config = dict(
    n_layer=18,
    norm='rmsnorm',
    positions='learned',
    init_std_down=0.0802,
    dataset='wikipedia_en',
)
Each number is 500 + 25 x the weight over its row's rms, rounded and kept within 0 to 999. Layers, rows and columns count from 0. Numbers have three digits each. The size before them is the row's rms in percent of the matrix's.

# layer 11 MLP gate, 448x128, rms 0.0824, rows 121-157, columns 0-127
099:518482473502485512539518518477474491506491480513459507506494469495515479507496523487526528511478493456454496473526509517501522461516472476518507481520506481461491542484527456517504509492488503471569451489486542530516496489511485520482492515488512517506559505487504449441483473518511480535457503557452483499489486474506513447478431532516502481503509533504475504537502476500502517480475
098:491507522481491535537471501483506528490452459499489468528523475502486507481522522515490558524452500492518487470502464485518450509527505491504464485494502537485526532511491499506481560502514529507514516530482494461539482489477483462526529453502484505498463483475488544517495543443500507504464497529490524492514528552479459512511482506503501535512484461510515537515445502464499487489545
109:503483477467486555545499514461480522483498488454517494500518487484491532456475510511469502494491528539508517463480467456543489447491493548506477503482528510506512465508507459477490530522490469509480527518501474427519513491479462444468505491530522526519513460479543525510514468480494507487490510489522519509488519502484484495490500514485440551535487508518502490520501539497499487457477
096:479481506462524533530462539494474502536512468498525492498463537484551506535503499530528501503490522503507514505470495484512491500482492496479503484505525528469471444495495506575488466531484465500491537455497471517501489478541461440495482479446524489504545464500512514543511477489492547478508492499480447467472516490444504506470525520502508475518494493504483516510501496485517506542497
108:457482518483535487525515528436506492516518524503472520487532482448497500508501526494466495466486499521533435468496525462541472482494459476516481468506498463489519523502517472512519453500487526536510513500489534529476530493503485494490511483464524521457506500542483466550492477541516480534496512500495491546466518508506540533524485501481519485536486473527521497493459507526472478500543
101:483568527509526512491513528480505491497489493531471490498503473491497497459504523488471512470476473550518559501486528500488495481508491514485487498479533568493485452496520499531494500480488488526504529468481524550474536501498510492573522457484497511522490459491502486470525518544534482486508538490510503481525513489507502472457530502538498470452488498487463469438506493459511508493508
102:481481464501539469504532503536446501513489440503499493442466522501491519475506522451516508509471481523458542526523479527500508503514500499498480527468527544489539510516533467507506529539506530482513484496522484501534527527474509465493451510494501486506543524526468492468509503511542474479470465487527511525516498471528532510522542532481431503516486533479511505501528486508522514501525
097:462489463490507518518489466541508538471485488526498530460521496506515548552529486509486525522524482475476448543544479507506446521492523495479483528504521479446541494514484529526497474466524569521483467501517485526514493498471511507448445504493468508455531509494504503502497490535499515527537480515485518498480489520488519469523504518529503487485496503529538470531478524509519483518487
097:478483524452497473505526507507498513533503476493459494512527468490549528499480435539453522551519450512475490480498494466496453483476485535471490478483461457531538513522504480513452494536499536487526543465476465472510491480514526493515504465496469504506477514518484503478487541497493510456504483517504522479496528488522467536467492517501528513512508483470466480541495497520500468471512
102:456475504519457502503465494464516484493518462467511485542513485521472464537527536512500535491474479491471518471487522460514516485536484546478514541518507507539434483491562500520493479484520492517476489538478512474509506474470507494491504482496509523469479498474566502488503517499494522506514452514486509469519498478488498478555521465474505499479506525508467481554485514544515501480541
101:502525427486486520553503498547485472524503520478480468436494513536482533512508506491495491517485467465494521434522522510492482500503464487493497505539526483531510516523499502500478521515514512506463491513513533466495491483507497516485492535548494513506544486491538472536538497503481490563488508459503510506490487488497501484555507544477466544497458518505518541549501485514484488477530
095:535515532495457477473510506488491492517543490491506475465454536531478553495492488527494523525519495440498456524495483515533523472516466486495495492474485526477496512511528522496489499530526475522464469569508470487538503500494515496495480464489538525465503489462480507512498483506541505515524517472521473507470551470472546481518540542503545484495517513477471485501509505456507528458506
094:498539475499530494481506467481490472526476477494466503497462519506487529463544499508523489524526509540528473444462523497514505524471449499509554520525519486494498548525476536507520475499501504452476513506489512513570523512492539509490508467475526501481519490512518482490475509527474524490501538470527520500530524493515513455529471465525510550470476476485540472514510454515514528505498
100:431485507496520492494492525463524515504498493506523503474435525526499517516495495531480491437514494481479494483485489434511519516449540562524501496486525462463462492525504509468485494498489545507520532478451491504511491508483500535474515512530485465509513479492501467481516475495518514507451515492481504570495488483521493517499473497538489499498503466505500479446530524505455522485521
105:500488508506525477520480514480492509485507505492502503456485478536485493515514463492490538526538498534489494506519552496479489505535468519489516538441501454488495480478474474540542475512507488559469493512542455455511500468477526518497509437471522516434531471503476498524537492546497472463520488489524491474539507511514502426475504489506487478492513500508511489485495479492492526517481
097:488508519525522548510535480482524494495460490478499479470484494492501556478500506495511533400487506500486465460483555536516539481498501533502505535488542505503502500491483522493526523503505503495477463498502545490486531521501445500528524495453486528530493489485495519461486482506478537495488481489528502493493506511480528483534480479519542443498495527490530542497496514469494487471556
103:469505516494525520531489488504482504448499514504509512499437536467522540511474485540502485508482533509490537476479520516493508501531486523532453523501491525523478449517457497500443500506536510519476523467491505486490492495484501516519516472503476493488483489476499481481529479509532528495446488502459494493449472466530513525477538477490500492477462526482518566480480565524508502449500
097:509484510506511508507482488512459516477530496502510465524475507515466486471482455494508511484530464527472513512560515478494503496518413484500563491493480515521518505492506493497515477484493488507477518504525476494494542509470533543475463486491473550513494472526521448505507515545529459484490514500490523475500486523490481544481518463476477493521479478483454431516551499507474507521515
098:533474492492543468484467512487556530510531496515466532491493514535517457528476477503490505464502494487511501494420539519493504509533521495515478515492534530471518491508491477465523525488551462538466500525504487510534527508463489461488485433519468534505479485508521530523519508524487486533469519509474461502481482497520482495461504497480544485447492490523528496502485514507522472470493
103:539472508524477479536465501482500501490422487497496477475496508502468525483497519525478469509520520518544502539497493482520497466508474491498515553467445502526474475484519513498522476484543516517506537536484510491536490538480499487492518466520562496511527477506497553499506494540496464524487493488508470539504494523504477487511477513508525525488460497568470516491484496453539501489546
104:462466505482504456468489553507480473440490522465454480488480499497496509481521497522478514540480505486455516518496499498518477472449521491466455513492506492508487511504563503494536536516547505525468496533507480502470521508471483485458496521525496511481488489493486511504537471451524482522457525468533474468479513493539454479518467483499483496470458489503492493479448487513494507528478
104:486490495485466506521480475479510503488485505449533490511469530529536470527505510515494489483485493523553511478514531485491545511479507519493530503497513475531478477495455496484474532515521519529473523443498521486507461538487455513441490520487456509498483470498507503459500457555508488502543514516475473507475517487513495465508544509491511510501465535467520461475536535528488547510456
100:511510551507523449500507464484522480492500461533467495496511444465533564498510499536488500519476515504514508440465495434521508510484485530472521512538555473514546487480545508495485529487516484518534496501475495502506495513495469465462518467516539528474499528521486477527507512508473479482505483490524515504493525487490479486489483512461497493542489486483463457455533535519510499498514
108:486516441521513470517457480524512522509493506482483453456501478499514501524507485452484498511519504506484476495473494491484462527498492557507506531474524447499545555490465509503501541486487507504495492551532517484526491525545483531492525501493473477525504451485461495499476485553478449519491485472483531518492513539467490463437463505523485494508473498493505478488503529508470501527510
091:561452492508492489479512514541513497494564489526527484514507491491511492530459516470513473523486524502493467476508505498507532530487481490490486498491474452459522502514495516467533493512515486483534452506498482535495509497539538505504511487501530524496454496502474516492531489477516507492503520496508507538444486454505498543496549507476475503529528500437489544533511477542443511466466
100:492498470521496494491543505486559542475517518457533501510518482465536504491529491497472520504486542508492511518481520508444505534548503527465505533472461504488518441492497436520488524501534477503496497477503504478531489479530506508487510511464496516492478498467482534509484490517514493504534587502513469518475472535516484520557534480495505503501484505507488502508479450481554507518507
089:502495483548519468518517456492486519492481479476489530491502449511506496493468502480513520512503488499496530524549447483503456472531489496479506523509493471541537512510520524474492543510513470464531507560524553536473502502514531482534497478494474495493537504488549477477510549545519526502479497503488491456463487502503524501534511512508520468505484528448524504512482529519492488569510
104:514475471532474493537500516512471524532478490536505463485507470542495498471493483503462484477506510496548525449470527524513514534482491496469499500517516508554472524493446495486495522484521496503447506493509459502533564503527511505514446486511493521493539549483529487483506504479496495503521510478576467504509480484514492482516532518455478490511493487530555495479484498534473490535493
094:448482521498538485529468488493512502506527477510503463501527501524491530490464489494481493475502548453539495454486540482508467502522535469427523535469515502480480507496492500504527475467553485504485433483472504543497517487530526498500474558485492536496534525501482488490503505504522515513495482456488507518525539483522487490525467501493522500513518497518496463459528537457530511495519
106:512494503497513499488513526491544469478504506501497482497449498521483502506565526479492467525515494482484510508518507530517463521518483434478522483528485461478538545483535505488531499542510473528537479511458534536537538479491482498540499470500498496470530525477476452465537515498508509501455488494517475520485530513496505477457489495534483460524489518541523514488503473531467512555499
103:503498504540491528504507505494494517505474522501490468494570520491532508494483476542461531495493463490489494467502532491506532493515475472540496475495487490508504520492541493530507536515491503494547493520490526508514533476563502556508537521451559542496513529555494444510440500478503506488470459510473474492528501492498480493521495497492493495536512503541447501488483479520510497511458
099:489508499525532483524493508475554475492438475496518453523503460487474471552473498543473487514475543472511495495524483480499529481515526521489545491501488475498508496490515553539516490487479543492513554526498544504492518526475518510492525505508537504503487505498482532468493455502489462513481501545477514475498455495504488476551495503481443500524506463520488455538513503503503506539536
111:509466489501551522541511495473541497457532525503527487486499510519509501507513504482511542526451502452482485486497493486523516506487504525528502536486489522513473518479446484497523482473496486461490479481478530473546518515480499523517485530496456521514537458474471495478524510532515532528486526467536468479500482484471476543484474489484493481507507547492556500470488498529503488585511
104:488485517487472508538499500504541434468484520511488516499443504485452513515464546530472454473516490495527492496503540468531508496499464491507488504506463451513515498492497484493487517504483497492533474462459517514518509521518491477505541535504512483522535486447465537504502504466487531480461498506509509528525413484509468494507465493513487501503511501496520514499486571529529490514490
105:522424497508508509546499523494515489517495504550523521475479509476537464502533505520485486497504549492475479471502521487468511518493462520504487511545505501515488429515473489506498531494505494516499469501535456495455552514493479496501478499538489504483472484486539521481551490491482494481514435539507466483489528470483518486488511498492514533436497518574492480521500499503499509484486
092:503543542454514507505516493462508482503518486519496476524492461495465522507517455476491507459490455494492463476516507498513447471507500513509486478485509472503490487474466501509503504514516478495482527551472521472509500514479491494530505507550495551513513492452509509536500520518517503515527457481490555475435501460515485536530483476455504499461523492474497498511502557517472466535550
096:478535491453527527474496487480487508488503480476509505522499524486527512524483487486471508505507493471504517507501474455484437517497490498447489521525522481494502462509523505526516484481534533500527535520479584483503487494452494457481520484490532481557476530471519486498543473513534497520492522478462540522528505527464559469504527501489545487517475523470480517466493475488506478490514
# layer 11 MLP up, 448x128, rms 0.0783, rows 121-156, columns 0-127
108:529534462531481487499536485502507526487508504471478489536502489521492492525458463448497502488464558466484505543526510461529529489502490533543474514503543513477494515522476504508551493494489479529523461495526501543495519531517518518482453557535529530511501510470531544509489487525525477519523510518488494508512446488510479474495511517521498510496487492512494514520546498518450477489557
097:473527471503496509496512499517494520539522528491483517466470545532546500504482508441499474476508507505503493508527524486474510460510506512518526444497519468511472475538503466515504476541508530524474464499548528506500467510462463493517463501497504476513481537497545468511460498512462522459505525483491497515519559527473503488503492568504482498502493506521495483428475498540483488494516
109:510513494498512498508505527481475492529481535542482502531513511516512525473493474477497505482481542504520465533514507517470528527518525498497505506491492550506541522530512474443499555559526506495481456450502480534482507502505511538558494515505484483481523466499514454515516552516501538476496494496554511526518499513498478512493535513513506539562475506481519485554514522490487547499529
092:461526518490485457469530499532510493513492487524495523495536474503495556491522516485461496574483519544500543500487494508506496513487486523501504472498533526455543531481436530499493521521463505511480506476479503487520524512484499475489504480520465483536463495502486512549503503484484494482521544534480543500529518474491471486515533499526464531511505449474515487538481441512535517501490
097:489436507537515533538482514502515499491496488490499480459457501473547533468488508482515504508526501519474502509454452506528518487510483472515506488472518528523506487469510491462489507508483546493533491523483500507489510532516494521547509534522494497485531533518486457517494445494477497507538547530530458465496491445568511528492500514476453521478500466488556503495477497487490512489479
100:470512514515452516479457492524503510507489520477472483479505526467514594495435478483515456440495508474489501547515496530505436475521516494472481537516491511518488440503470512509518530506516474484535488527478471464487499470553511514547517514491496513518514498502490503487522499484497488480483460506488495502522467439527464471502506492510507535513496483480530502508505510484496496481491
094:488530474502521473539548485507508564475496460485452460496547533513510496477483570498521543499478508517465508497494495519502533496501534536459502481484520477528466508492515483492512479508494505512519522517482493506516532509547501492486504513516539519503478491454465485485458544514500490483485502516523517493502490530490477503512500526480527493481543518448508478547485518584490508475516
096:512504507523519475508524513455515505468512506496479483527473467484471494515544488553479517495507493478524508532468529507518501529519490502493516503493492553551474491499484518501505497495490477458466476464475486506475506451550540508483472473478519518473503529510515495513515498503477501506562499416499499503531485421529543480477514490506502484534499539501563514513493507493529479511486
093:468502484505483421472504495466534504533517506537549475475472507470482523497535489490527510504501465510499518517443489473459502493550503495524591513514513495506541500505492485496511526530502521531468489501483467528508491496555529468503494492524503487522505505491525508514477497448514503448483466473504490499533456485508500471462466466519478464503519505506513509496512487538505485532496
099:488488534485472478498496505504509479498476503481491549513503498487477529496500500520494484468547503523498547498518469464521511469500505489541508488541531460577491497527492488469494520559484493486505501481476493471466514520495486535456479514446512460500489501492522471538475536521507531519462516519481490517524479472510491553558481462484515507506509546485470503466522483531537468498473
100:481497463517515547497529504515444476451557494513513527493493519491478504477513484534505510492536494526468510555513482480498521444511480478480448491498483475514539507518490492488474517520445503537511518499539481524548476496500463496504515457501495459486534532490534480501491499514513496494494530471509548529503519517508532436518468503506481523448533521487525469498509508505464498521490
095:510492441524448521504482517506508456464531530465469495494496537473515492518527511512474473501497496537492548539518476481480523548477500509506506473518520559543516514496516495524486475479500534503482509553466536483494509504532503504520489505546490505528477519500523501531531430496477491500476497503501496490482481521527491507483473451512499501550448521476553467510491532477501476483491
098:554518496494483475479575482503510541490517517492529505510473505491522507480448464523478543548517507532499495493493514528487489507530504510454518539491489506505521503532459495504468470541497556512469512499469501469475546505504499547497479459530506490527475477517527532485515483486514474446493466493517518467510498462526469499480466481534491531522496505511530482516493503544523458515488
102:476504478500534494436488506467485463542531499457519452474486533537459540512493517499520517466515476517470500494458501520508517469490474503543476475505492509460504487512458499501456495507539481483473482489508472519495478493517511488459491478484495502512484474504486466480482449506480460474528513521519479500555492530508532500515491509495514450493474476474458511490477484482463533476568
095:495506510578518527510520490510497501533498459506548500507517481450513481503510502503510480453523516473504467502542513498489484481503499485502525546489536470513529501492528549472485515493507506456489510476492520518534526526523526471481504526533507500527446504492481508525496489505472457515482479521504539471482489523461514535560508464509499528531519447473533528546518497459523514473488
101:482465512516473456527466543505558495510478492484483492549480482467486471467517518523501499487493510497534489475510506523497511479475521476528479495462486499489517446545484481495557486493463495537507476493486482507449500461533489472501481489510503532477483501487506471545512507534523531465490486520499503503485525488475500520527510571529489447490506517469495574463507525511493504504473
096:507559473449489495518448486524494458519500467517502497477517498478462513496510509503515479487509516505555491503514520469493506502514462457518471499516523486531501509515505539489502519526488496510513530504513473508561474513509503461513508452505560526455526500500475543533476514500492468490523488469480497500495444479496504515505497522494464473533457507542484504453483469571527488485487
101:514477485543483528488503472527498496504506514481479484517508503486518442475482537457472480495467471493550517519460494509482499481518521479503473495473525463484473481464483513514508536467517493513495502488516541534550492540439486494470479513504506519481536498517497497477548472501483477535496494498460501497509512455440474510552492567473489536498502472530510479483465515530473484481494
101:486455518511456504488484477544481481485492531532533518514518528505503485488457472498489501500441492530536499488447492504537481459466493487561545513458535501498495491479552475497513508497517436475537464482486480492513504522533477515486492484490493472521505509538475539490534494483501489486536537536509516529482517501493517497452523498535525521511457470478486472511486513468527514498513
102:538505518509501469486522521487514473521504532507479508486480438487531499463481503509457481488479506523475494500472470507481562480501477499477512499511517544566493511432485481507460484500484466517456508504486506475528525493442490513485462536509519475501537508534552479483518469507507485479457507500463513489529557487465509485522455460478524496499471493507477498500477490521467489494506
097:543512517496491520502519531483537525509458472484518477499525511482523503516485504478508505509475481529518576476540505497509500480522499475476477496503497524502505535514480464497481513538490539430476501504511480460506555566495497524527546525510500502475450490514497490513510488495506452467516513542444500518509544479496499534516463476518473467512484506490485474531492480503518508556476
097:528491514511507511463576494459519456533513493479445468486525483513515544500485515482491453519533468511504495523512497459464495498525524508499474487480509468468504501508532521483442490518473523498518514544468513469479502500509501535539500474509470497499491496532517514510487477496481526514540471523483474498499494504503517451535524515429487532517524456479470519475445491483472501498497
100:476487499518506509504505502504486496525466503477490430530534476538539505504538504498463515503468522475531508566512499513526498479529521543470487515468461532469506543500500489493485519460484489534488506484512514532456503462542502497515479474477532492545512501469527491506475524469548473474483527516508508449476446550487485516468504510509500522482491523467501528531533537504499499490521
102:522541531511492471457473479487488499492494487497469505477457500509513510483511489517479500523500487482497495521521478474446549537516514537470468488516508451478486494511458501530542500488530505529503518462532468482481476496479464511495482479491509498497494536553483517503511517475534581531513523520542507518455504465523485500518532465473543551552480503513525494501515490490479485489465
093:478506467519497469498538481539496471515540472523498528478542524509479489456485527516514525496508497523451501518517513479513511541495529480515440488496531499503544502536495510500477490454469487533483494463505525514538540530509541493471486538468524505552530492487488509525473557501518467451513508497493481486512500512475477526449487471499535489511472482495472534470511488461483503509457
093:480490478491494545490520528498468526496495493465521526432499493507519501486485454495492515472493429487503497499515481467491472482467474505505454491505481514467509480472504471528454527537501446521523481465527490506499476512552524519512492522474454529492481501507490507485507467555538454514553456512503498512518484527473500491525531528555500483487488490545483514489468514517509499484495
097:491472488524495527520481484533491521488548497524519540462493518477497503557471492527501511482504510523499491452491512479509500474480518465504481549517541490503460515512502507468472501486494539543556509499527492469494460496565488541511465500506499504544512458503499482481508477510500481416512519483505510443472507464509524481511501488457481481505515500513492509507513517551515531459496
106:517563474530527524504491503496522522479483493500520524507502519484517530510502496526497450536467510463460515600542520489496495528499489500461497521554488517480500490499546507543491488486503524481504502488497497463455510472479524517492501508488506498540508456465486497484521457517504513513500506495571508499478440489496518487507498514507472467513542516492534484512517501498491437492503
103:478510537500504480529503541509496488517482491538514519523476472510508492515480501470483545484454511500551485460524488492490488496495517525524515551496464483514523534491502481465487486557473483510509490495471485493526481519491535517500477468568518479499507472521559463514515503543452468502496491499525511517466504469471485551509474512486497546563483536499500522520532485507484476519456
101:508508519499546477492519494496479495520480530495485504492527517495467492535523499519506439464494518512515466503549509504523473564539517542538525469506516515480500524476529474519506475507486540474466489504562522516470516474522469481496515478464504545511464503526518530471430469491504479514534499508440536506498505492479527496502455496499490488504475497544513498471492544523517489524488
097:475536494510524476501444488524537510470515489494520486509542494522449526480529447524489473565522533499531508540487499501525488465494551510500517528485493535531464503524525480467518499468521474465474552497502526503525483447501467493536487501444512522511486527497535514506521517487474470518499490512493496486503507522559503521494508518491502451517467515495507521505513520511536521539517
104:536509548497465514487547516496540523492516492466487462475538455505479479470512497467524505438509499472487548528478505512473465474512487468480504524498447482522455428492480526507535476506515497505479493545463498522507507539490498500482465514542487510494523539477484500476469505484496530488492512525474513489488534501466536469499468505470482513507500532541484473486525509534517530486491
104:462504488509506514488456473493519474477520524484486475560465527545501536456496501480484485524513523514484503508501485518500474484495540478523521508501485502495557506528533483489540507494555486478448492484497473477473533498573475503464509518558539497496487505509525510466523479506520503533487496488524503484490551496521470498521503471467535503545528551509504487510520504491504523481551
111:503499514471483529517494472534548527488479484555480449469522493478501472483472528482494483515496538473491480468510498478506490482454538477535502525487562513483508496555569489498459539510518518510453491487489481542496499493511497505526572485506495441495518528526513470491528505526508458501513450473516500529533482502485512521506507451496491495531502519476506505500500512485489517509488
098:524519479495481518518482493524532515548545506505481483482552490540487513507513516483525453486511519484465493474468500476539510530515490520535465492493490500463515485504470483516463500471462554439474525505501501472487502499461502520521450494543482468508477456533494482494459451458478530508474488497486517518471516494519459497518541487478493536491479489507523514533541479495481483505544
109:514534494512524483526528518539498528481477495466499498530516482506480459510503476479478498500485476492511534514534493541472483457481488459515523496519493509460484525536504458489527543493505495491522477497524460522515515548486529513499488448457504460539532487494489428490531490524493454533521463509476523500510516498500502513497502478498486522452453490546439470494493541484516525487497
# layer 11 MLP down (transposed), 448x128, rms 0.0805, rows 121-156, columns 0-127
104:540538523494505494450506506550513493445480521486511536512505483510505513499479513480464497490489466525517470529450480466462528458534474490503549474460498501484526493542538491502495480503509489557476515466491455523522515499532521523506478497530503506498515496558446488484509531542500519527481524480529513515515469515497502535468488503527526485482529532529491477489465498491482521453493
102:502501478476482482487512531495469480481504486503477488482535451512535472499485486503570497535504482489513505480501451552497453495511499544490477488476553494514461474453459516511512547513484445489516475511439496543450525485495480502463523469522527548478493484514498465517488486520494488511497507516495474495524514536478516485506472527485504513533540524497473527518508499463471495481522
098:508508525456521506486544539489522484504516530534484460514493459551464534520468473519481482532532500524493507518491475494525528511539492446469478523485468483502548533549459511509492508519514518507496484477489476498543471528531510518526490491438508483510540479507512526507509487490533466526565478485516508534526485504496463480518483498481544479463497501509496464474495511510516463479502
094:524513510523474532518527452486533472520529470456494500501495531468484515519477533496521513483517520490457505476500480520478510489488476520527487540493538480478503491504527483499554529494538501494503502511496499481477522513536481487520485534497500479526437498488536505503468515507528494509509512522511523542516512528551439512467452481491507472545491519498476491454549555497448504538471
097:488475520534498510486534489531499456466472512554505542512499459509452506474521488550535460492464497500535498521557494506513497538475460495541497505529468500448544517523501531483499532498502475504502535470498489490488502519543486504488509530440481498492505475548537522504505471499515492494506469504494526542540481530468524518522488515491562510496480526510479509494500495487458512482513
092:494503477495512558528509530506522519487552506518496514489479464489491479479525486447516507475452493497517495508500461463523522468468488535476489486491505522490474525482505506569540542502474464475512498549470513517499484478507449475516501473497504503500514478461495454483508491460539502521452512440491480479470541533496536478492491462480508510517500481480506508512503505455512531542511
095:514481532540498476438485480520503473495518504492525478506493450514508526481518460529475450510498486485571453530506482482485493483496525483506532521506542476528526518489504518483451480502496519463485498507515494534504511536476514476469502500511503459546477525510499493519523510511492522501514484495499478494485455467475471548527487473491457499511537475479477475476562484447480467531503
097:467537545540500471484496483497479482487486474487500492511477496505483472481493504527514490518553461465524541511463507474487476493486524499534494466488488503519452491457512486451497522481453503487495495537475534483527522487461449510531488467462481500520456497524464489468501505517532443467506490509521510490528482471539491470464436509515512496507460511527502470496505486494530473495464
099:516519502479529491496509474518468488481517539551495497483492536535524524461522523529538431479535524464496480485508507533500482490509532523492474497484505513523481491494515479542516459523524504512501525458493476468461512520471456508509471465545510472487465543524514464542505528524519483528465466504470458497533486468501492469520514520471532479494497460494491497486459528484502515461489
095:493509484540509475504512466487483509490533480522495510472486470489546539476504499481493447541486478487471512521517501496497494495534501539465486487503483519498521520497534530451457521471489486522528496544478480493541521554514511483528479465418439496494499521542436528514467502466514520490536501485514474495498516504523499491463495477522515489473498466487500500471498535462499509528487
105:481488452548519505517478487491487508506509494498491498498459536498442512433509522488505514476545473464507521450461543512521484508502495480492528511524466498494505475503554498463485521513496496494481514499495482488448523578539493522524529526545504555518463460504501494510539494506496486489483488493488491476512437483499495510516543505509510512531476494501463511547502516499536497495513
103:504503546514534515498501479429511483481474483472483492452504538490491523527503505502493494482484522474517485507523515499508519505475528465502481466494496498485581503548510485531511499518466519539433513493518476484471504516470541502487521518542525512476496505581522475479539491518535511484498507498467487511471498498483512473512518506530504470500567508468527510465486498484485528480476
094:494493500507525539532514501451446469470516526547473509526487488498445505509542486492512472508455466493481459520526509467508507497471509522554452445511511481503541524489454551468531509511497464485521515495468524525489513490489457489532501524473511467485493539501477494491489463502470506507499485531487468526511475529501534519476521494449478497512481505537481519542471501505499497502485
111:466494480494483491533484460466506533536512494499522484520471542524529561522472484505534513427497474490513505478502522471495480487473469482464483488512478553468479478498540523497523475509517485509492499490454503501501460490518506478479487542507494458453493471475536469452514490515504492498456527483491513493523519455534499540489512491525510462488509528496455499480503503508460505530545
099:443493502490498488502508508445488494506438505504467534496482499546496534515476477541542453488508511520533510457489536475517484507461479481563503451520518508508539477509497469497491491499471526485526550516504518485465504511474460482501496511461472487447479513559516486520523471497471496463524483514523491482516485489507478549506495514499523512477469500491514462516536519531496513525511
084:540516521535522490506487514474464443509494483490499466520493533521544482497510491548498529502506512499489511527505501529521516547482521536503483492541536455493469490483491464541492486522500503472530454468538504517522529521500443543477488495501478469505455531516511553522526513488531476512488446457471509518501482542536522516479490512529515518537481501482517470522456502492504517497510
101:508477560481509481513472513481503459511486498479535467488489504455502506486489476556498534484465459481451515486511499482455453489474493503467482485512516539468509492467492492492465487514516508497510537504474475484534500498457497493511514508479470485523459527520483557439486492468454549477519484506489506488542502505490480484461490490456507493522509541440477482514509500484513484535487
097:501491500518462474481431517473486468505481497501527497500452547493457468478523489496470531500534483490502521502493515478490507490513547524490495494532464496468500530543417494542562477532466484485515494472539510513478524509508487536509533494500457507497527511505518515513495498512501491482518502519510492471475510498479521568526497472507459466505533462490499493494523460482522481528478
095:511499509459513478514515521531508523497540502472480486484486471498465493536567492507484537506511505495566490511488532512494476512559468459494508489481546498530533507503530508511481519495470517490515552505509471516420473499510537500545492541521517541519480516469499518510501538506479542507520524509467489455518518457530498520503503511469490513498516524464473537503499467518497503508524
096:449517487487513492492503471500451522505512495455540516541530477515488521491472508513541465485506475477547513507498478460536536538481507506464546484531525511503533498516484483492516482496482476516496464469519503543527530508535500525526508521549478528458495498487562463534493464487500550526502533509504509533469514466502499532516490498463478490489502472526538464472528474489493514482501
099:480526489536488530510508474500472513508491465476534466512483507487512499503461517494483514528531486524501486473480505528513510471513487488543493479508528515511521479491461547488515541474524511504438451470492484497497442472457478498502485505548484481459532491519542462502513504574502486505501516508493520460577510496545521522530492466494493492514546456498538494489510512495506491495503
100:532505467472478454489475490511465494497469476492513512529513517500496493474519493454505522473494516543485481504530480512516489529498508515479493489513475526546494487484477521466513434489529516505518548501482474521482525512481534486508498539482513486548546542510522494543497510484457512527481550455529456532512486503501486519494511476480506475484513476558448536485465481514448476504517
093:467517467507482504475498544516539495502517485523478486504488484463498466525444481554500501482473519486461559471537483491479529491495480507510498475524475532530546503500513533489512518499508519545485487533487511480496487481531475509511472491493466484464499502518483515468533483446464453491499506439504472489527504559447476520478506519475481497506471493482515500540517536536528493513522
100:486483493484477486538509513484465529494527455502485522529457533514524503535522507533546469478479501463521499492438482479509500487516541534503495492537498500460429484511506485494507477503507506481533510508479545511571489532495467531501506477476500477506489493479515489490478492465501492539512535492530516504514506457531479530550519502497498486511556478520469497519515538555485494476524
094:518485512459507477521485498509488548472513517494513482489509510497490481490520525490534538519482510520488498470514476516464527453524517511506553495510461505480474485485472500466543453557527464439527494470505498515528473504490472509515498485546507514492515508473510494509520461478488514549556529505538504498481514541495552501529492503435475476486532465500531477482500537533531504504497
097:498540478508532474524473476557490499506507496477467502488506573480522523532506523515467556500540554499521507462470520499523476470520516499489528497487491508485496493497488525530570490493512512511517487544490520501490487507493493507454509520497511482519500499466530542473483491544493504482487540553472494480536484525502497435514515480460496511518544507502528548507517465494515530516512
096:484513525476495493459526541454486453470492508505522457514489495515533512444528492516515479514470482440499482518502541532511536559525499515466505462527507518465512452504470478518477490491506507502507493531471500511518535499465494481479501529494479464498484534511495526454507491505495484530525487480491479534552533541474492475483535480466498549481481508509477505439485488493518479488487
103:520492507464464524508515535503477438475488515517541449504448494523506499552473541511473491514514507487522519535530526514467472495523470521537523548491473487471483485516474496498479523503467499484492533487529508516521512506500504489510494507491490449493471587531532517488510536528509526518510457499459487504553541506535536492475529491507494492474504496511508536489481530507480518482490
102:527481493488452484474516477522502467427505502498498488495476514497498495532490528539509495469534493487461539512516533535511497502534520482495484479507495545525466460489500522497504493477494516459472503525500522472486537490486443491508513538537491572523478538485507504520512516509522499438502533490448544522498503570506518483500497479485497478501473515478465485500497460535518498480495
101:518484528494460520548517476506430485504466487482522492505535476491553449523565507487532498505517506482552494515469524511489490510496505443487503513492569515506492517488517494509507559493494462529537498510476500508526486521472493517480515508492498495498501494473529449501528526505524503505431478495490459498506485507542490506481516499578491524528520509511495525528492509497500517505498
095:477530502486481518498555523497463516474496520517466499488501499443534533492488502552483506499505511506489515478473499488500500505519496490541516469494467539544490464444490492509491527472519495523508519494537472505469464535519481539464481472513524489509472496470503487468500509536553535469505553469496495475515508527474547466446516504489481493547475498491485493502466520459461467507477
108:510487471438488502559542518483546550506484519549511475510534545520493492534527514484524505522562515500491494491510495477514506521517489501476506478475496504514491504522485547499479514512500539531557482512517507539520521484482511537500490491508491503503473482510506475473528463465525493520498516508503463523477518526465566481519514499467443511472486488484503475492473457458477505538521
104:539492505502471496499530528506492494484508513515480511432500516459508472540473482486481516475512473534523499550501480494482507505526471491503529469484498479507473455491507523489463479480501484509503515538473492484514473433449539462504457492465521487491464489481515463509447525528502488440517479486488472510524452528497510510487521479569530506529505525510508534491526496478488526478494
108:468483536514495492499503510500542490537489499502502486521498538509508505503520493488522459477515504439475515516486482476480495471543515504477509510502484538512495523496470525507523516458525435493504483513545522526529496470528486511471483443430524525495476486501478506464521478527561498515526541484512493516462500450482524496507492532462473478498526467492482491564494501455485510530494
092:513495516506512496551468526505460516495516508496525524447453490498522455540517462496532503499517481533496464517488475534488505456508530541523526509490513491504483486511462520486471489494486467529503447502462491443538526497498505476497513470477488492513516523511535488490509528483506552467485476484516480538517466468500503500501465560527550524458514521497548511525458495493490495479521
105:542490491515480503559511502532477458507499496494490509530486490515497518518539519483557493528556521479500504467489526498475516496480492517489510496492461448492520499493496483484549514477527498447541442520492496526517525530488499548518495503532526517543477521493438498503504448460516507459450531495540510472459509497489521535497502466496500489508527484515498494459517478513526519488518